config.toml
tie_embeddings = false
init_std_down = 0.0
warmup_steps = 403
Each number is 128 + 32 x the weight over its row's rms, rounded and kept within 0 to 255. Layers, rows and columns count from 0. Numbers have three digits each. The size before them is the row's rms in percent of the matrix's.

# layer 17 MLP down (transposed), 1024x256, rms 0.0594, rows 156-181, columns 0-127
108:080123136105149127164166151158170157123193134121157170164140137130136145103122124090105138140197116133095104132107148132112122122144081094145139105103135039139124107112141135139080125098104108110126083151123143143150131075130091142178142114150095078100216073139137102167170130072131188124137128099168169157134133096131187167165105123176134129185143177129120147117123175153189065094175
108:074118160130141135141191194113118030147127086140155144163067111115146119108081083130103107119109135118141112112167142194081165155103150121204114167166122092153136083120131139165121076182169117058158080095131135144124136141134161111088115101074123059124153151107069127100182114139132114115108162138148171151137106125133098182117142076192103134139153158133199107123156117138109147092133
103:110116107125138140135154168141128114136141106129144081132138124113138125040081125139155157101169149136119087130069158158087194097135109094060124134099104114161152114161128068102146099131135133073178123125095153109121093094129168132155105103101104167103142138113127196114096174158152151185131098125135109103155141105107160076098158098133078094193196110163090158118155135091187180112157
115:173150122137132163112127111093098112095135167162121124065165164123139129153150144135191185164138155117129089134173134122101165112119125140143219192128133144147097118124120107113093125164188066130128101088173112070119163170126144101100116120200156145119101114087171155189077156125088101172138133137118164121083083078149095103139153074137160153170093150111079044130138128097145101149107
108:114100188146113169112053117104144205084211108165130122097159120146122087000148116125156110117109170149146139106127120119124122129154157147119087140157179083129113067146109132118139148131103134120132104155149103163114168159119108098179122064152105160093138110149139143138133130150127133131228104128146115131128155209101117141100118109104143092130150171118152148155140143135103155133140
106:118175106173122175153119191139085096092136085131073142102103126129165142097210183109103124129145134120148163146146105099097149150126083160212126146141043152111109135148097076085148171199175176090103121138123155106183136101126115148181082173120175055139104113136078151135117159132121120152147088105126108197136104092120193124127115160088125180120082151156073141117095107148096130155165
095:112124094073105120113099120139120103072114096126086094172082141172108144194116106154137173185125202146115107174078117128124111138140143161129091134110076101114135113125125129132100133155090064103155113129157119071100151150227104062128139154090141141075106136158108130135121124076093099168154060156101122125092124161103109145080150121107181102119182144147163126113128163054144133141152
082:177104126093171114174148078088122106127089110125150126160144121121178127255129111141111131086133121093127174126112083112079126079165105151150120130119162154111155070143109159122126160132126114116127117153190123145115132108113112108129122156145157103102165086150139138114123139120189183108107167105154175083117145146127128135123125153161127111145147094171146177122110152199098099145172
097:170084098134073129169125055127142136166157132109075087168081085061122145112128153175133162113139089076134121105187137128089135090117125161110163126106092120164105165161115130094161120138159067173149106125125100183176137118090093148151156113166115165120180168106116150092089137175138094121103189085144054089054067163155106152148125098152073127166132119106111123133135147138107128103059
099:144092125102131166153146163120144155118144127146146120133127133088142140255121148108108136096116162082136085121190124128133132072171162194107149103127096109132109166116072133173143072116162130113131139104156116058114162147130060084070100098060171135138147104163146183120168128141074133103081115169123164113106133100140075117117143118111139183091126118127192170099125191141144160119188
098:118094093091178148213129153154155095130199197101118061063131118099145092138148166125115086058140161143126106059106049101131108165152122151090116128093099156157132080125147151129103124114096114163136169120127164183102143170109133088147105144087087128162165108151148135148146100153234125137125143121101127124099142175138100119149147158122102138150093142111132142117087117116095098097163
098:138197124152151080059172124138119117167194128092174121096150093135126075146095114145138091116075082082140104130111142144145163142153057120162112088116084103153094179074135113173110116131172135167090122154095128099100147072114132116141115102154133223062112116135153138145174135157063121136165123119127097152169142124105154124126163065148080146098126099107151106120145108107097110128118
110:111106186163097153093166125107148114124126136170124129212132107171117143074125127148105190148178114133127095192136168075102094118135122116133136129117155065088113143107136152154151120131106108107104106115147062154134124092203074172138084074113118085101153149091099152105126177081170099076164121125125136149141181159149038144135141118155139181109134083110127126085148175154162169093135
098:132121168145146110152135136127142148137115088129051091098055125164123185217108151119127116124136163148128128139206145091091150113111169157142144164113180148170151131156135102188151075138130196171112141101114110144141159072166094133080060084102097166131179110138122100161157097090126179120160110106133096116170150136178074052117076124172149189141183121165149184125103161085093107159107
101:159069160151120113106117135087088120133130100124069123055089106125144118109090136121172132091074120115151128144164143124139152132158084165103105098176079162146153074170105190111155115140141165162165154105151162146163074190138064185135150141157075225146080096141173085123116128148140156086173105133164132149141094129174094124082099104132120124073144113172167148128135146070111187142126
092:136162145178159099127161131136134119129097102141102102128103145121094142199056183125140115121135179121109195128082092090113117112165139161086108177153109102122217109108140121119144166098144107117160074140099107107091098121138149161099093063193153105113127125058116147170102111158115106125100133138109131112096112144098112169177129125109130138126094103150120118150187147127146126130116
092:123164132195096151125148139108123097087087146135118166172090174131142152159114138183138126060141167089179143113100067162117145113166119124109141172120095102113147128124126111120094124121139112094146068096128137123090111171071160129163084153150077134137148135134128083084164130177149095093145110126115112146138117130064099123114113089148087109148136168137131125130130129134140156161165
092:148128075119089165086166144118098135143124157151089192142104086120109123152130085108126156170106134093111166116170150099156132202089187107167152097078152132180114113113137105102132103123095153101109127095131080176116145127094146167160125133221085093138148107082167136081118117136162144084146135130158069128150116111147101113132140088101103120152108200141091157115124172107155073142092
094:114125079111087094099151096090071145120137127124169094113075143125113104204122134175128126113125101128151074186117096178073150189112186081103188237123097151158090105069150148181159098181155132144115079120128150082150061104066170155191158118132144064123153037162169146084142150158064186095116136148084111124084196105144152138118129138132194129168129140145089162139086136121138127097116
102:160114109063174126128109117117068165099113165140095116140144103107181163187158125122124145083107151104080144118106146135171138151165145104098162146147135130093146109106176121098116106126124142138118147164141149137079097105106095164190129130112117177101105146129148110092110092161166105204115113074076107118137102103153137144094127105125078151187090098178081101141147100188143083144124
107:089103140128156138111124137151134134144104094190157093104153099189162161121109159158103146116127151114154191142171181122160116136150104115087081100133107121181154141134153160049081119152103075116114132091130142157108161115087134080111139151127102060137143140095127096141159155149142123078145157184135133124101168169140153121122145167105146157126128142178109143132139137136153133196169
090:109183142103141139151053151113114112105090100126179150233103119175108138160175153094159107096106181142127121180106148080155116137199111101099112137155155121126122132156177101178139083135086177110102133129147092144077127118080156118166140128041172097132135104113096147128149113131178146128147104163084109136127125129112107174088162099185193067152101079143114129167068115184080153165049
097:144115133114120097096165178168049109168159120120154096100132134137140119098145049186144109084145132101065069149127102151108117125126117161117106160145147087104077170047102141146108063129143114104131146125145126151149154170163121114192091170147142147157103219168136154145108144090130143167093120091124141168127160126127100087129112175134152067120108129138162172101159148115110132140152
112:160190097159102082108136094116118142152148123135070087091134124101146169144156114102114133179169160171131096094101091094113142184128122171128129138174080137128161089120138147097155171155181176097150036109194107132137194099159116133187116134160136104127116152126094122134155094161107126098154093121133167142122098157135103112125156174138148115060073134112088122139112165109067100142105
095:133085114149094140065094113150165091148124120153152104101089167117134099120071127105131119110127137109113094144090091151135107127178091164160124077137190074165110104113124179143057122152100087123097080160134133124135106196161127167136043113118125135124122125164131127153092138108145082154168107168116122154108116156081076085137142102121104126116077083167153116112102169115135113085153
100:140132148129130136126136111189112150198104150138134112179128164115106157188092132131076119175140150044141147100142094085094177133110141173058143115141130121030120122132122140088076160069088109091134097050118109111102104143176113070128135146134079152115157126081140131099138082056127114115135117136141134154093119150124065130134148136159170146110142121148108186111138128120158126133078
# layer 17 MLP up, 1024x256, rms 0.0669, rows 157-181, columns 0-127
104:119132099150118135113184155152124096095117170064167129113134072075147100100135122086182142110115075121113119154178160176122134151104082138105104090137110169102122150072110193195109110134145146119128113122138132130137116104073094163108158135038118139112099155078165157134187169095144056135095139107171103152148150073098149117197150113107059091191169206122062160122050131067095100167135
102:108147147126117093184168106137116098155144123104080088138103161110147124130150132104084114084125126161097163105152154126101124092111069125188127146138162129113107114194180168111109156179103106191126126122131138180129102082076089164107110184075091137114065111105138121127125173066109126099144122128116107117108118166149151127098198058125103090119038111127114159068159139122100062171087
107:163170154053146139157131121139121102137184164078115145089139099107153114117064112186190162117143128089092131120057127168117136179090108130124147139160145153106161172102160092197153069163161092167142112152090094087071075074119139125148146164124147119092157112196133161165154138092080146169136181113139155120109188106095149137109115134115105077101121116124147134159173085126148074081100
104:095177123145098126097144183156126126101140197085121109113090132136143090141106149077119102047080082171165140139148118089119197169136117150132160069108150167036127124117178149166106082158100138131126167156106088198129065138073119145113097167109155173161133138124191113170128129124167134124100163148100135096109130103069121116158123067168075043105104133117140099077105129117137130052133
106:111144159113111101168174109117129167136124125156134100097089197146116155114168120131143141162121078137202134147102110094131119120166106144183149126158170077070086169124132129176165098150145083202164118162134146135147122077158122186135112127093100165115152102106184062116062103082078136106131106125150081140152138068093103160117181159129090107122141100183066113165120193121159088119112
099:099164152149126136074128132152087115125128179075150124123131040162156113110038072102142102159119095125124121187125130091103113155120092102150097091139162159099183141110129151184183174117173131128157103077121117075137167105105111107184105089110051084156120131088130107118081141099138171220193157179130116125128104133173146159140191169158145158102143144130073142093170119167113083130149
088:120112162143115136067168149136076119146154106112063123112109110079135121122151143186141091180094085152152097090125087149135129130098026167153110157148153093117057106091102157108094084167159112131139162156119157080162130099152088107105182134060101123172118171088126074142133096099061065045146041150140080169168120152153109166138111148102086066083115123146180113145104115165182129137112
095:141157153075129083156086125113105145063147156111127095109153146139130053112089135070089102156139094159121149164135104117158116161084139156121113163189098125108182147083202187120119135098157130147145159131130141107130040130177116108110131113164134146150112126101168101195137095160134145131146146088141178148172135078159132142132105104154128096118151127136088058095123124106115183127125
100:153142162129131105106082127183147106099059135132167157120047138144151185092152115085163136120076160130153125146152152168113124168072105118134123154183196162147184198167111173091132088152094103113150247131166111132173101099108102128134159170139150118148082089143124135176151145155153073142157091074147130157124147090193127076182084140183092116130129147125089171109155080120158103138084
100:138118104158106099096128154094141140089109202077114148119115139050137114107110152104149091137129073165115090138110128071177165124131125098102101106152200076101113139074141162128100122157112117152092198163130155112131215085139109079124104111083093144116097099047173101123170142115163140099133098118105076128098147128148134145127132129114103028161107132119117136149106068069131155172074
099:128150144148115107158158133084062069125073133084108096127110092147093123107103163160143182111087127176174159153072126112152124122107117130110133137156145114130089068105162188155137147080067091084167112079145137086117171122115121099132087173123099157138172137147149128086143124072108096148123140116094120171127156119141131085129233081181138117179116120147102074180152111131154127116105
108:173158123096094124087123156122162114129103161125092158082148136098193124115117057194114102072101117115104174105096124108145174139086170099154130151093140133134175160085116120086101157130153096168179139092164143155070129155117122101177159174120116142114078162129179115127206143134136147160110186211081133132128082178166153113131087104098145097107117053081122115123138176114133143141145
100:153112149096068143113139169071123114069115095129176083129115181084125127120107098080093149100067087154145147167137137133124136133104182078105140150066080101139097112096101121086114152139091137107085118151104098160098068124146086132146139228131155140103147103103136084112192092197101123155170109114140158139083166108140118172203166054096088131168127116117106095117167097110132083179108
105:141153098137113102185137132198115094095093077078127079136065045142116134106097149167123157073133151128148174103109146090113105198103111089165109132104171100093101098101129101135069159149212109086162172143144121124098139108098096088134138149073143140095139136085109166130170159193116159153175141139152145112177129134134098123129176057115131092129130092140108132142113105122100112088157
094:148134197109060115121238131184068076155115146140169217111171116123188103106175134138136127116086068148077106089168129085133136143119135133145159082108176143136107162103123104128120068162090128167142123115168107168136124087168105122128102141134093104092115145153168096165229113129154115144117203142117103113097107136204123141148195116147107111068129101142128123095109112100124164127157
096:115138190136105099160128220146091146102153134103090152118102128088139169132165125119178115075122100170134187102072128105139115133114105095141157149140109144094086162062088102118089084117212148161127164161121110148149093121146095145147105172114134123066104114118125178133175151079168160136142158164199147185076110118146209084173116093121124097124153175122121140133118143114116102074103
096:079151175145110108144142174157106117116113144134111138119086067085086143093115111167126122124140080195116147100122154105122183151108076139150099131172141168143126158176085107151097091186109138122174173102126142128096172123132153040093095096122141086106150163120093193118104164183131142137116139160092138125110178153127192099153173077149112113134134131121155075140132165133110137138108
099:131115132183048149101159149115103146167077092133106156116138120060134146140149139108163050136165163156144134103122109144107120077103118128194098069093179125090123144088145123125098105115196058117171135129162122099092161099098106133177141113110142129100106160070105124094129169089147144175164148131135082174163103113091165124138127102161110114164136147147073146155137089089177142139070
102:132163161099144093104134137124133188147089175134135149070117131115108145113137154136147098130093063154171168180136109099145162160162127111134131150135193119084179202139135101107144096175141150133119098131127091180101123141079131118149149132069145106126178159148164107133132155146162156097100093115102101127168152117096121122124200105159085130095126138169081064112145076169184114086169
102:150125128063090101112124178096112116167124129134148169098118116081125120092120174146084126071174101117132123182092101114121172152140127149096122118063128149159057095100147206146112071136127082165150146111064080093118097124162130087150145160112159214107174155121071151115182102096100112120079051092129161115161145153086144161137141076170092106137096107137138109096105127091157143112147
098:113128143140142083184107130110126116103087162108128159121137106092087131127112107096096194138106143164115147142187095171094127099098105160185170150127152130129133138126126077114153093146110123165210180137112062110111127059034065123167162158135093185134130154126109120137187110136102134124117168111107214134134164070116130150124155128125125108094132130175137089125107081071103151150121
098:111174152108115116116121162089187153164095098077083155103162101127118150094109141080172112188139081106144185116165147151162092063122067091104106142160208163113161143219113078108127119126101082156159135093108137094120074090104146136136156112109092150117108064138080164197105100142095139157187137137161113191128224152096171136089154122153107152125137125130115111074131173150092123155147
105:114145142113094164129125127166112140133127175096112147026117131093121174105128084063158151115085095155145138224130087116117128122124134074105101103147113164101165068132129153160142108078118091108126084130131138134115124099153146173145126162141138132068116115074100149112170142109106114209124158194123135141097116123129161147102122092142176115145146115115108113140145128143129164076046
097:072171164131140118092176150093093050111093174061145161128113113089068155129096157137140116131157112116166138098154113073112100080086134134189136079147122122087119167108174143124088180138133149120127158184082107107123138091102139116114138156145087140086140112108148092094182112163070173137109096073123145065134148077123131212124108072115157081142150105123107108062163160118112151102120
100:179139116101119146111141097082123095112145128139217169106112151123100099086130111101085137135109161158089132102082150165162091139185158115095087114116162179111126155113081093161141140166150141220123108110120169114101082146116081129111130151113179145146059121100140086137182154097110160133139143073135149167082155134131107159146095089137098119081157196104113175147174176131161137138128